Each number is 128 + 24 x the weight over the matrix's rms, rounded and kept within 0 to 255. Layers, rows and columns count from 0. Numbers have three digits each.

# up: layer 8 MLP up, 1152x224, rms 0.0804, rows 918-977, columns 112-223
# down: layer 8 MLP down (transposed), 1152x224, rms 0.053, rows 918-977, columns 112-223
up918:133131150126115123135146157121123106147151128105123143119153128103160159165144146114130150105127163082100138159121117108135145166113137172108169142150062090142120166166126148112083171087097124124177103147110082132095096123120144137133118144136075124133162124112076149114164070078098183070120168130128125089141170139136126133129142161083
down918:109096155145152142094097100121123165163105139089118148167149119089096101130134080168114144135154116145081170086132119198125166095120092127141103128104107115151092091074114129115120156075136153140122097101113149129118101095119138130141129151098082125120121185140093145090124152125141128106105127122151109129131126117111152172142134136097
up919:151121142126170099128188100077139133133116108168088134142124147133162153121070161141114132137143107157083131153122105123132141112146149098110142125118135075141103141108112099156118132122105137090080137123130139090088109114176108140151104107149146094123159080104153154153139139162170140123144155127123182132142165138155127144163170119146
down919:121137086096124145121131133128156140154150138112140108134105103135120126134135097110153134140172110135131135118122156153119085095155114096145147126122170146127120147111142132147143099059116102158158144135157128132157084102114164099142153129133152120151162121130136132111171125126088127140162110135123144153107109125096104093180195102147
up920:125118169139186148139157137138085130139154123122108118103158111145126131122134118114114100124130126142115125085160121107134110100103137160130090123115113128134136147095119148143120129117120124098146129106106115150103113147092148124131160121132174136127126123117162102133131124157145120098142118127114082121151150147152136125151121121124
down920:125169154120118121118106072132106133095147137088156154142101114140147099096140096120119103156137109135156102149130127129111157135113151145136121110121108103160131119121126106131118161135095110120092096094109126088073173161159108108122108131113121103103124113125124121129167118133101118135148115142138120124109134140171100101110145125127
up921:145127162130141129104123136119125108090110103066180087122136120095117136106118127139100131147088148122152128129122123146100151166112152120092119118084135130120139122144109153099128133082171100124156085124139149111097139149134094153143141134140173121128124155104108119148193089072107131161116159128110159154090108141133118126167106104116
down921:115140126127116105107106118141116125119118088103124079127126097139126108122121132137129149121156117096157163123141142142152118138139096119085157158104138122094155117112128165139125099137137116114142147161183104148160113117151160099129141097155135134115166125103110116113143114145120102116153209119101157143096128116154149101131140135127
up922:143120112097134180109121138098137134122147145119130139091143133116097157144119127158126146146147151116142127159110096135138137129125103138137148141119134148138123122123128130128120124126132142106143167121126167113110127136117135124139109105148132117115097123095151151124137137134109153110122127113145130146115122138143130131111131141115
down922:132152127148143107140115136133105157116123123130125150153101138122125115142153120125153137139124116145136127095128156149126103158126128131151119114133145152134121144136086152132134108137118112113138124124126093109131144132137129139104144142101147114113142122151106139109122123139160142135159146155117152131115138126137128149127139116170
up923:127119125092147121130077123141129085155136129133142136124101149121120147138148154122086152114131115135164120113159175099103155126117131125156116081165088126139141129103106142127141129111146088161159133138138155132129109149107118139167154162150155119144154089129103121113162083141145104149135120107111085144143135169119103137112129159132
down923:148180102122121138157140164161131117137133108135142161116117110085113131116159088093121096112140103143083139148135129130111103109138117142120154134119147137189120134132114098120107129105148145112132125148142174115141097142133103170096112150117118170156116139164131113152129145126160139148161139128101109073130143102133111131123110133126
up924:093128125107141132147147118193108176131142174138122133121137129154095112089143133104140171133080160083150099107088086110118138161160111106189123117086150111148198114112155102103115122122113127115135104111123119123084118089133176177114142084120081138179141142142142158152144127147162128110116107123111102133147168144185128125107102108105
down924:115157120154158110073174140121182137085098165129199116097148130133150083161101062136088116115147159143163151133150121104152142119140151145155085089110156144108174146113153111106087151125162156166062126112109135144134219097107138140131185168170098133181147155143168207183126141086124137130088174178159085181116126153122111052145199122123
up925:181138142136129167131137130119112093121154144107138163100133140090146146147100129089133138143139094114127107154119125112113090097148150140126147132115165143108132132092123161098084150125105128150131156144112142149153149101098166134134140120155153095119123123123140122147150150157100143126101106111141123131145131154142114112100145138145
down925:142158116145128091103136123137116125102131130133157142148108147106123140159119108113158121123133083139117131154109135127139135122101111143095146121119130134118113136130119168113113100128095125152119119150133104093151118141120122160127126142127127113114121142142157117117112087107144163141121095124111158106139131116150116122096106127161
up926:133199170131133153124131113122133109144154129115091145190132146106132101120169125089115110107143136098129119141096136129098153171138097143122126086114123125184135141154176123124115129112143155140126122123119155126121094077113082117117088116104161131162118146149134119140104122178104131118117124134124193124142132106117136126187121154128
down926:141100107149153146132094114138136155111167124132125143057165120142116116106104138134111109149185108145170121168133134138129133156163097140191139071109136084132129159171099127116160150119168159142115146141170119116142112139106051139161078156107120135118118107132055110136117147140166126114124100078098078080120094134151105135132088087094
up927:123126151169119163126149137116101109115123145067109143131125120160129141161121121122136148131133129151147113142135105151126130142150135132127145110140152144110138127116140150135152164115114147133103100118124115101159137102141113149177084136148149095142089117116102127126165125153100138137118139124097116109129125137134097103169107129120
down927:112134159183120141146119145142107145084176146134141176151105138129119104118129113121153159159124108132147147145174114133095147134104138106157089135133169130135153153158104152140140135179127164103103142113127153101132092157093113135085121125144133142154109127117127112171139138108151137103145087122139169151127184134133108123125138102123
up928:157126178093134119154102106154103092126088113134083140142107143128110102119100158148167121155175105190110139112095158153156129127136131125153139149132099143078120134148100164151110167121130117128139156153121098147108097149119136118124098106133175095145147138150098116088140132152121142125168086123123131130101158134088136137128126104144
down928:178112116116127082134126126171145103097157147145131114128166125117112065133106143142136145107128148106153130159108128145089165184149148128175133106132153185153141144156152130148119133087131104133114095087105143114126102132125159191119097136099105096118098117120119114113135128100129115152100131165137134115125131121121108111091145147140
up929:116127118119109114081113149124089138136112165117117100118128133149115126129141138145114153116114163090166115138148135123117119174126122131144103135132116184109099128145107125105120148073142129101121142102117122152154134148141139131135115123110111151130148127148133123142100098091104090149111149131143121122117131090101088145117172104136
down929:107165122162127109149104137136133163130102129148158100094149145114110104146163115143146115142126132111101136113142118137110144115107110157148141121114130189146146148142177139111127126135108116130140131135106101141143112119123163131112123153156113101137157117151157141104106131107133148151138101113102130106190118120162114168153160134155
up930:128076139113147101083101144160142130148180154128128135126146112146130123171130175162171077128164137110147145103106109131077120139091159125109154148127149080070127162120111157087117143112116113104112167134117120128137119125176136117167183172132099113120140145111148106074137079156195167128119130096178138161114126074123149145103118138133
down930:103108153121118126078120107154175098111139149144118109109124113142117126120096134149120142103116176130119131095126127152169123083141157081107098135138128123142166113116111141145107114124125119144102137153099101138114147115146146114169126093141199141140086112103166139124097148085155145152100139098136123102103096114076116122126093153105
up931:152142125136142089113163086096125135094174094141134148114178162143145111142112146137134130122120133114113103116127128159127099140110175141098153150133087111119078206118127142125100155151153109119149097119106114138130134111127105098134124110175162118114138135103109141123123075148115118156155122148127088159098147124100128141131152139145
down931:100126137151127125150130153126116127143103104117141084158134148197156098119102094122094124118138159125105117102151122130119102104098130118100135114127142126137101132150116152178094178118134144118159096109115141114116128138153173128133122117158046085168100133134100131111124160133127126132147148100127134101102144092087122167124136145137
up932:115111144088090120151123141092118116131123132168124165145133088130113152147106108127119144129115131122130159145097111125153138148101085155105150128141132149176115103127175121142131133174107120096067180067147133127154116150099145106103122121104118137100139101162137105098123066153118179143141128093105144089095165134131106146142158051088
down932:094110118133110145119115132132140110087145100101110105135193146149151151113104153100141141116159176120145147123121108129127123112135139131126160157141106109128160090129133100128101108123138158167144106124153147120142078138144095130148133104137151128134148095120135115122113115122132096152074142116139133085120156114091149138088103091122
up933:165119135127110135129137135138125146120141113136113122091129155158128124156137119115107113146097129157130131160105130117091149161104113120125116137125089109132093119109103159092136105120171122149148146144133138115081138123164117121135116160128093147144164087128128126114099121143142093105143104111106139123137129112119136100129118098138
down933:128116118128123146149093122108153144181133067159139129116135137133107111122165118142128111121122144091140133151133133154095194148112150136144130164132111139147156152123159128143138174133110161173104140126137099125071130084114131124101155142135107110133139115121112105123153090133121142087122120137146131107149134096127140130135169148153
up934:125098128165104131131133114122109119102140173103093128129120126099154148124116161149121187158163167110077111119093156088107079183143120164159172152137116112176133111098115145127150104088120110163148059088104074159099145102125152111143161116145132145146125144107150118141113127162040153125170139117139127145138127133134108148131142138173
down934:102129105063167156132135129103157155141131172094106113145107168111131060134131097159134077145109177170116123117110069110138111117131124063172167109097134092151118139131122112106107142137148135108096114098125134161156153135141189147113134156110117170195126136085170137145153141099143154185179104140130138142104115146113169101122093134073
up935:146107113108111103126113125123069109119118134144136133120104113098126106067138116071123157151158149160159157121141088118115130158176092096102132117135169155116111080109124146138136073148147109122134168104174164137140150150107120085146158112099167108149145200078132098086109141143147073154152096178116106147139166114147118164155119106127
down935:097105190092095089106158129163120127161117107109137157103128143145110166165174156154136152132126125120106093153151132158152132114113122116162105140127184130127148094152144123156055141170138138113106158163143139097161153160149076100169139120145122113137166135106119152087130140153108096128056127088141098096109135140114134149144125174110
up936:153098102125156125120123142119118159143081156087158123111147103069121149121095115112091171102102136152137139119138131135132118157110133144104119168117137184131147127075137171116155087123139130143184133102124173155123153121093085122101129155035138161117196064133121106145125123143093141089129157123165095147123127137137101118142170122105
down936:127110112140115136146146170117159133179191163085140083125099141139096137115108133157076100179135140112143132130095157174084127077106109132131102156095153089149096083146105071118066105133157122123069155110143141111174141112219138135129168119179141136153135102125158176070102096134098154108098127042118123115125089094105112156133134139120
up937:149118146088132072079137097147120108162123121129098111108129134150101134160078148108105144130160133084139090160095111081088092130115139128154159118100160120163163120142116101134157109079166163133119150139125125178095162085172124089168114109125111167154147115154059148106150134140151162119091133104172131128141174078153114130133169156087
down937:132094156107160126134103097131124114151120109116105135131137133136147116138128134166122146128112149089150132105113133141128117117121144141137145098143118120126150117150111130134147096104141176125135105117112119153103127114162161111128114157155161144145128148103125124117142130150123125127077127113145154128139135130117128146131116130099
up938:131135135134104102112133151138129170113132121146106125159137133145126119144114124121147137104132143095141086113119142145141148163130113127155152104084155144139144120119099128129126132133147134160129130102115102146132129158126154105139142136140119154115124145113130086127134112105117166135112137084111131179139131172116131109095127109111
down938:125135140130114109123126100119130124105117098151115094149132124146135120121124160115142139126126157124116123136126126137151138120124131105131125110136131131124150108116142116131103109108140163136138126108144133124123131157128141121128152139127103160128118125117100139126147116158126126108123144072158128123114151102108143141116114141142
up939:096150117106163096146140148133147136087120087144142080139103134142073165193127139124099131102116141133116136131112100128120139135139137130138136136146150131046088125135141141121111116103162120140153119135158113152124157090113158114205151130124122101117128172152123122130138117149100127120220126131136113123151142152140155152152119162123
down939:113082162164165141088190086151099067183134125119130126125170125182131113145127136129127123140113150143088131153082129160127139178134141091146146109132100148138131144121135075109143156122168181142136163168160139164163132135116182131085126120161152173173125115085108178143148154132130141148117115117126113138110120126130171144120143132166
up940:133132171166148151130075122108133140124110115107135141137145084108146106126104115133112123129124090123142137101115098128145124152134138117140136128111136119135154151140125150078124146116133134168126136130139193122138160140127112162135124136123129095109121136141123102125108125127129124109126156158161148151133158142156108109077158114082
down940:141099127124185137100128113106175162124120098089111079123080120143149139130127120140136122109115133108121103129161127139145130146120142129139148122128141125142146150129110107137127117129154121109153118135125135120139132162139105126113146109131140079126096138115154127128094147111112132084158111106150178154098121130104137104086095135122
up941:148135157162159167125105127121129126096146120098170169128135109131085192117129150143086110156102123158110116132119103139137113122105134108152123136094099105147135137107142142087185128126151115131126142156137142095091164149092133131133113102140126079096157132138153114135129106117147137126114126128129083138094143122145109156162089107158
down941:116139121120150089113170104165121126147097119100091077140142122115128152123194134108160161126135150136158134123127131113104119166104100125120118179123113124181108123121119110072147112129122141100155137117163097154154166128103103131152112151130136107137093130138131134110122110093141125118128128126120107103099138121139154122112097119144
up942:112151079138107131120127147134144126113097150109110148138085137111137128128096121144114118149119144105104129098119138151148135113128101114115147121140168097157164136114127097126105129152117144093087118127117101137090181128117134153131124135152183096132123094148126134107169125165126149106123123111147097136110085124137103125139132129104
down942:152158162102115136146103136125134110139149161145119107132129123166151070089108149137107124139113116128155116119145158136150173129123104127139138104066114095058115153133103131142129161131101154113132082123139109141171146118109100107123138102153148096114131115183095132165155145099151126115147118147125131169175113135115151091109068099160
up943:075112125127095138131192136091130168133109150117123142092109126132095139123130105130112086114093144115120142121136103143140132132148137133122090106136109091103116106112126163186096140153166121151110114159115147126121116116108161127120168107117165124108131119132109126122177119152110100147146091114147129097139106131144104144159179111131
down943:098134161132143124110078110126135122126162102093135126094108137128116109178142131086133116077147115161140157095121140123116140147119091146127126148123138153108095150122082114128080131117125125143115136147105135144166142110106105152109123136130085103115118162141116132125094085149122157108143129162132167119146126156119125150129145111139
up944:132080128156181130120070067120132130147155138087111122140133148103088170159127113151158148109134126089101139167054124082124164129151133174096137147136090147141134139097150123106146112096132115149126144116129141115131130112157108149090084097160182142131098156139112149152111139145150061119169126178126100168138126097148105109088122107087
down944:128144134113135104117123122140111134131122094104164074183149158142128118116099155160133132137162150112111123100172139133128131093165177131115138143115116083154117094145116134131170199113070138141146091122136108112118127140150106151176174163154146127131156128123137120130098124135143144104141144128060097129159174116136186124120144108080
up945:119133142136112169116155123164111137158136143142119114145141107129150131123103143122128109131142144166135153132122135136117075110139125182100086097121116145082118127163100112135093136112107110089144169124130111080111127141137118132134124133173101123112160139116129107094093107104146137160126114138125124097122154114140109133146112099112
down945:137144145125145163116118121131128164118107141099163119073145099100123146140133109102082116139128112138151116125121124124116139130141098132141118127111116153135108114132118115135121166151140107124109161143121116086075141154129083114158108179125150122127127096167157132146153115136074116123133131187127118163094152081129095095112144119113
up946:107105093043113129120137084164169155088117144146144096175173156123138138125147161126145157172132153108169130107088143119059109181124113139137122124122070126151114170148130118134144137132131116127132120161140204100145105082106153090119133134154095116129152132105152117152134110130131175160106127098140115164138156146141146135102109096123
down946:136118085141161128085127134149101140135181120155135161135134145134159088136136120089148149111102132157158152170115105120115138120135160117126129088128073151155154175186128178153117115128151110168114172104144177117097130108131109119116122173169107133155131114137114136146107141101117129126099165116104093148142140145095121165115116126127
up947:138109164148138151143154115140076145143099103075134131169134175142179133137143128122159127127119086089152119131113104111098105162119138118092132128126106118118119122121129137120116135113148130167153148098134105113104103142105131158163135117127160123111102101115155173055141130101108091172112165139137144112168151097134128132176141150161
down947:144170123108112166087101091093152199127109149158111179112113119136090100122125161098102086132105121096138135162137097160101110135174172115101169147101118105134081116102146130081119119096196159136132107159138120122126128107150171132143125131159130134137103123153152128109091136171095141168084125106153121110084108125161171159106133138088
up948:138073159116117135180181174138110107141112127128126112111121125087103159092135163122132153093139118143151143111094158132146139146134129116109128101120102155121113144157149108149123129122159144127123166115142114130123120104146112124159127087136121092121106119133167101162140134144135155127091156147147119107127108123138106112113166129132
down948:135125105121125116116124093138142169121126132136124130149076106113161104097147126100137128095107129157121145152152148110125104144100111110156150105102111147124155117118116152141118143144109117134112131152120092116123128106131141162159152130093119100140116102141114142116113078128141141125124130138122143130132139105113141131141139104150
up949:158100153141157110129120069123075144112180121134113122117101149110077119098108157095147131142105143127104134137133079188144197134137102174090078116128095102142168162111133150125191111122139071121134092124130141077126106144111121131142124078162145143078123134126159142108168101155134093101117146119105136129124171143147128158127128133126
down949:129117121123082092091148152120131091098097108149131098122110063128129111103104170068147171140128087193065088159133136120145114128103155126138103120116140172166126141146122153142109147137120120104117105155125111099124135135131110132143156111105142118139120113138184149106110158125139165119130152077096106102139102160098129118146137084098
up950:104098192138132148128151188143136126079154128181102143134121101131065115105143151131126145072161118152138092137125168097157122137159120150104137141123092156124110148124143160102147137108130077135109118147141105150114077168117132139166094103147129135145132059177114121143198114144120143139148055097138108141102133124143151129135138132118
down950:140140124132082120139119137093122147126154141137114133121107177191128129100140099099130103056125128122136135110107141118108138123083139074126155162123122116126117128091120114096146179134129136140103133104137141157146106139121111130095133161169101146153113122144108102120089090128120108096130139145123164137142080117144072101125122121114
up951:085162152102093148178131142141141150114085146128143122131103121116105144141089152110110122112130127149143092107125136129107147101185165111138078117134071120142110138126131081099113113147166126129156126070149116108121132146172130128122137148110163157121112144130162104157153126148151103110139154153143093143088177136140102156182134157167
down951:069101150106070098116129146122136093158137132103122172120091120145121075118092125170113119145125134114121160094117115172121119178102112080158102137128143157167114114132143120153166114143131117116137100114112110146130133105121126115117101108096107129094139149128124127142141141087109142115134163105143140148145085148185090106113148165103
up952:114126136139127127127173098123140087142127135122113089097103116107117159164131112096096132132119141123167152148138162103077152128132122153181137120148124113110117106155107141167140128126115121113183111154166120108117100164145111141154133124143196072124128113119193137116147116170085145124102131152123153129121141094163110111149156178130
down952:108117139129138187165165135112121106097113151135138099077132113092171131147118079155152143156161129142100148124136060134157156101102081132105121108136142110131104140152144119073137138129189130119108089152162135106158122174130127149121142126211115094131162088041137103090088132106139103135099129129145105148127096142143111115121087119125
up953:124116141137130100139147110123085149132143126139083115130138097109136147133146149128109138112134084094121121123132125149106117167156154102164103114115110127122117149133113154138128150146117103146095114122140161074140128129150137107154139121121095069122126155120125136149106131122118104114100104136139116104135147142132139119114101127125
down953:124122151113108116099139163136142132136109131145117150128111129155118109122151138125166125125140153103157134130137142143129119130110116126137124095115151122143143161119097148122104121153115137115121131136116121123132145157108159140106127098126162149137127109150169167126130127151137128135120155094159141178137120128154146135120143143145
up954:113127132121176119153161115119118101164132118137129149129105150114176103116124143140143123126097111117159120117130086138123146105117139168156161144173141116160189115144115122095165136134164102166118118139146146095127115106110148106104116105161135129116134156151165121128115122115086141122131137116119159083142131143094118117165112113130
down954:133119111103160110101127096129153138111144132138104139144136119152101107109152164108129123116142114119164113142133119103125132140151123135137144138146144115129127161133124108138077121114124154126101137119120137125125116104155141105147145098122126126161138112130101167087128127110075134130126129065113140111117118119138143097088126143120
up955:075142106145102118115142123133176146120138165118153097114178128085084097139143078058116121134091126118093136106149124144146154115103147149135117106142158129126097190102056070117166185094128130135138160137103099129158153170137122125162112134115099108150115110163096104086117111083114101140119111110114079119112119153086086154131162145138
down955:179196112084098138148138111153099130099167177094132143134126133095122168138169112144138127151167141093136050105117114111125149136155130132091138067113149122103116082144134146130132132114177110144131099182145172141095141103157174138159121126123106108116095089105070176153111110099159120122174106135162126120154116140106095148112136144134
up956:160159128152144120148150162078141122121138109133068110104112140129116134112097098140110148106083158091125130145125123157123160116181121159120148097119116089098136134104133098135100096129126164172106146120118179114159126117120135132128083140137136143124113116113126128131193123135145138120154136114148105137142132164119112089109176157151
down956:129160143130152137169130142112106130105118165135160167135135138100126160157160141083146116164123124108080132184101116112120117131114092145130139168114122141125127137140122129142130096118122115165155134171124102133145134139097099110168130153125121081124128140107126129143136083140127142173167093158101110143130157097128173101130137125139
up957:151119115092133134136156127120147107128105119130109089132097089133107157151136168122128137136077158131155114129104117162128144117116116162155129155112145125105131153100125111084118130126155134121120122134105141122134158151113105150178125122096138111125140140106135155131142159146106097118114128138133094139174125144119118134111126130150
down957:149102135127148109154112102099186118136115162142113109125118125133099126124145160104112120120126138115121138115129153112142133151091118153121128144130155136155116136139115104138129141141098136114094102158127138127082148159127142125155137089105168138122095108104153171135086142140146137151167129139096161116140122137154149142121114161154
up958:128137091157099116071123082118104147174102088141137125122125142127136117108164129135132131142152084134124154153101127142138133150143132150102140112083119122105125091146106095122125127115104138099132080110153112108131104119093124100090110138113125111127084166131161127118116124163144143133132133138106144162141109114106153117119161125112
down958:112132139114154134130124129120130140129139067122106107086096130096125126157076120092117178173157174158112132139133109131137118131145181118119127142122182167177123112127130160163105134151135125162154154127095130140163096148100137091132128139112144188115111111094084111112139152074161139106112164138145128113158055102093139087132112152100
up959:146108150146135094129096126115197119137102156097169113112151137128110144108121112146089128088105105129135145119128139135160139132140100115100149115110153096121093128103146113111111137110179139138121131081138124124131137105153093147092107091142114138116112140141197090086188145156079170098125181120099166087169127144082178192127164131148
down959:120123182158115142127178096089156049097143096175144098131160097160108094133095103099157104117150109075121161130105109147142144127112134098140111113105109133110125101144110149095083114119131090135170117134124090120141129141149065088124146108126138119120118174127077119108173144095130139192145101136170127093122139120100162082114127136129
up960:151105166102123152121158129156194155092140118105094100127168162110128128075153123137118103151139127143103149126142123086165132091130165132111142089093049109162172114124139138136107061106129107151144119111110169134139104116099131106134149149126143148105147137154137143138100171174119094135116117164146091128113153115134116117143110078128
down960:154131142098091115127101105158122118148103144144152110124123155169091117118167134108169112119146121131114161125130121154130107117109141103140070139140146126141091133132117134124097145145098151129163097155134143112116141102108126140110109136123126122139148146120120118097174110169140119122156142119142107154104103127151128131131145124153
up961:144129159104163134138155097136132147108156119137107180184170125104077139139152191148120143087155118105077157156126174124186144125155168137102124064098069135210084085111127150125085134158109134093110113161153118096154117111128133140128148140123178129123110133089137117145071117144127141135133123151147136163104178117163137133119119117057
down961:140116150159156104157129141151149154086115180079154154152155173156107153144105136149087148166152139139104161095164135112105152144147147117119160093109148087109121130107123098158121129062141151096108124136122142118133114144139102162107193155138118136113131122148102162124119129133082132071111140147159125093166124100119123131135130111100
up962:128128098097137177137181167140142100120143142162160116139113144111120120124071158136157194131144141122130167143117133091183103116146140133091149167098139123137147167145146140140117107122090082149125147150111133120164118133137131163123115132120124156122127135152110133120164139116105154135135143105131149170129137118124136109129106152154
down962:149110104153121101128122144127146112110147147127158156130077148077101121154108154135146158145152097168095143120120106097145107126153130097125115122114158137189134121131124165131133130125100119160127095121145108138134133124134133142094142118132141110113170155131123124099138094135149134107170148138138148181142165125132134122121082153160
up963:146107116141121139147124107150130163102076135147123101086154128151114112177153100146117095150135146122176133147148122100165146143110153130171136158128200102102136124126142125165100101146110144103118100133139082153103115098110134076138104108153122112114140162173186089147150122135109119150146125122115133177137132147108155146134144130118
down963:101123112154130143062154108080124116129184143124124092172131103104162119086093136155096123105117117108142107099078124101150108144144160122130141119142141109141148134177160081124102136165087161140165139167159151127146133155147105146122126128191112094156135157168131124127060166076140131082107121125085102129147076133087141131108112085124
up964:094136140155091082124093127142077121094124100145095136145124133117134083090131146121180091176171140128099177165136096157125134154124110131134076108092100150115173097091129146119098121086098123138156135119077167169091164146128143096099172138175120117136096087074147105119167134162119150164139112141119093121121112132146144113150112191171
down964:086134133144118141137122136103122132109110129126098132133138109125096176112121103152153163094168137150121111110133114107142107115147139122132148046173142151162103125161144109120117143123108144125132123121140152084092169168139129147115146133119101156166137100092144118154128140119111117160084128133155128156150122103132131127155088141136
up965:138089110148120183133154149170119130145111127123135147083152117142097159149176138122110121113147175118119126160112109152131075130122111122124111123120089079126123145145164080114137131142119101116127179130111119171102114111143135151089133132103109109136157131115134103130110131134159148127117133145121153176096096120126135135140157137120
down965:114096145109143110124124118151098114154104131146153119147107133102122137119158142112142141155102106136169108132136164098105096144152175139154115176151159119131138127149152109127166169108141090140112097122129137119123124172189107100135118148122144123146130125134132140131167104114160119105166120131121150099117123141116130147101124122127
up966:152149162130119155134135149134160097146110087167134147078162137160082139160158129141148162163154090128120120138053148145133134130150143157121091147118131165118126125147147101153110091134113139102119106080147094108093140083112106119186097123116123147133141153123165101108132145105126139131090120155128174126120144136153152058097141157113
down966:096174186102155098104128129110145118163117144108127182110142119106128076117114124130146151160114096153159124153122123128135162127118136143100148128129077102082153118137115108126149097140063136151129161095142197093116121134128062141160124161114145121134077155096131116163104121121149110141125163189133123143116113079118154101104108102101
up967:119115180111169101068108152140172176093130158153140112075117126164123060093141133168168133156164110100146159117165161140095147137093138126155163145129143108124151132132125142103088169102096155128102107132114124173106161089095100143115067110179140101140141155116110143149130144103131116116142112119131126168107124124113170144123109076154
down967:156121149148143139081163121142161140132148154123159120149130159137111136138130129173066175120127172122115116115138196113141110136111121136129114128160081070078111136125159066122158117170111161124121151083104111159157173127175132144118139158117099156127074158091129123172113126130123121127119139078136127111114173125111114158139141091132
up968:116116092093153100086121141123141138142141125157163142089172139130106099112149130120101173146127152169166118162154130122095185150104158117140126089143147092132144105142068150110144130127101169162109158139121121075155134141139143140142132121111115153119159145130167095093128133138137128105116143146163123143116142143110135124088104118080
down968:102140144077112156159090104156119129139122125113158149082136179144132108129113097113191097103103109139137121156163136109129100085121071074104156129110149113135165138132120135141106125160170113114083147134160142091107127105144150161127131125141137159115110153125091136129121178108137144088153131142118102129151149132164110123087127152123
up969:131133188089202156166116143154105138158122099128137125090131124149158103117136174090132167192173118068096074082169118127113099135158151146151142153110111143121113136114107146158109103147113148145168111165137103143131114132122097128111163115095148087163123102127144203133111131127138119163129121171117100142180138108088125119101102131101
down969:128085128106123146129142104178116101103109075122100170133149119142124122131104092081108112089142108137125149151128124101129166071190104151166150091194203138144102109180122136140150148194121104153159119130129163105111115191121068090094093137177121062135137132139112161117144131128129103152172132154083143121108095117161166160138171175177
up970:139129141131081143123158155140108111120115109101133117131117128088120097140133084114118158146102105119121139103106143149096116147105173112156085117131139110116153097111129094127105109094110117129115154139111110093107115090123135088110144166130129121123113122147135160130128127120125127111115100139159104151113110158169096162192130116176
down970:111139097095093142102194164117085095123167128151111128167125137127113108129135128070136145086140125114144157146122107169111128163122158156105132140132079123150176100138157106150122113091121150159121146107126128116181115160138096147143153149169108159120132095142086129112109097107158089138057137095115144142159187124166179120118114119124
up971:152112140105123149158113138113165125109146138134138164163142142133123115135132147148088127118159104123107099129098158189099162133105115159146112110129127097085133148145125095124143124146115088156063151131113128140111116161115072133114131089169121157087137143138138160097195136146159144111199127136157136157141124143135176132082133112059
down971:131109117116122115153107174165118107093151133097132122142164142150109167110164159133159120178118102104138155093101079095124160116145132144137150121133128132117111162110084127136114125100142110112082124100158133142114106157123176131119140092138102145096104115115152174118098090114157104153091148139123128098129151156138122102084130142146
up972:085192089107164125156170140112071153165156115124111139105135142105116106137112131116139080128134132122184128119179097125105128126143128175109167126135142107144076128095110144124136115106161124140148114138158159110145121149088118142144129115122113121131072182176132084107105101144118123085140173128113102123105135142133137168116116150153
down972:078106146129121109123160138135059134137103115127098156116189135148131193152120087131139171167159101134150131190077194107133127107125190133134133157112104118061149146142153130113104092109126115130133140096116144128084137109134156163087130128134098156080155121104148151140106102137137133076142146147155140117130131123118114115149135077147
up973:118121143139126155163142122098105184090101168114146078127165154102129145127133130146103147130117151163145122136095102158133133113149132074110117132120131157125101127198112133098140110212128132106124105069128145157134182116152098117194153123143082129126147104117138120116108148134126123126133138144109105150103119121156119144136127134113
down973:086118119122174120097139098112164094108150133093103092084097138107078118099144117120145119125161118076128109095161117098164139142124131113125142122132145137121148119125126129137134133109119137143134123151109108117125101138137123129132103126102141105115096116111129112158124125110108108117185154149099149156097147136136116117144148136135
up974:104074145140111107158119163106154093186102134084142084137104145183084146173159161118142079142160159113125134186141103109153155157133141107114152153125115103119135118132155124125119142146154097127182142164113137157132150148137191098099128088147190135152186140096137167138094089123141152076066110154103084156117118151125105168101095200140
down974:129138104141091132152118163108185138129139130096148125135093106133134122148145111120188130196148129128120133153137123104126117123146167138147164113150122133144138133137133106147125119115131139141097102119137093154104133144156107161113114142148171132133096103065146125112162130110150162111117140097153167087126133108115087130124101139149
up975:100113098153130107149098126159132125104120091163100106151146113142138121146140130114147140136169156124160097096127059089083152135110120130147102133106145119138109136127150125099121134173139130104164102087105149133152134121150143102127122126145138107128115069144152094137147138133170163131106092126155109111117104129137145133130131124138
down975:139148114124127156127142109105128113090143091125100101121109122122130142112134161131132124120158135119138137112111096146135127118120147112118151100142147126144140102111133114151128111112131152135131113095150127147126129151117108135143119117153126159143147111133117117145122135121133133150099145091140135114171087132100154143150102119106
up976:105133097144101153083132176097142137140114125120133104091084123143135132099084134085105119110146135128133097140179158082161106104158148114116131120103139103107081116125103130118132114129091107158170123129100159121139120155132134141158160161133167153142112153139112097136147121122105081092134128161130129131125125150149105098144130123121
down976:116110121131160097129104112153122152136160116131125117099118117131122172146082139175129119130112092168093126157123119133123107124112105122129123168098136095106170161153143110094126104129092103129108100145152132168128129140102160145105105115112109086092146127163135124147088107166122155116135082169131126142117086121131099100149110101164
up977:117156122138090126145077159100133115105139144144152157141139124132085156123140121137098124166140160138102104146153122127118133108170135127106156080115124136125119106119110135119123150128134125133119042107147150162137105128143132146105167102121156142134114125129136092119154095144130162082151114122130151134097119144148135133141177109133
down977:101145141137109139090139145186145122134137147102114131145106125113118116167108163102127112133107120128140138093103101116145140094117143141138129110133137158115097140116118116114146137156132097170153113112112136159128115119136133080153132136130104167130112139189116110157118148123144104127091143137110140129097128085120115110130125139142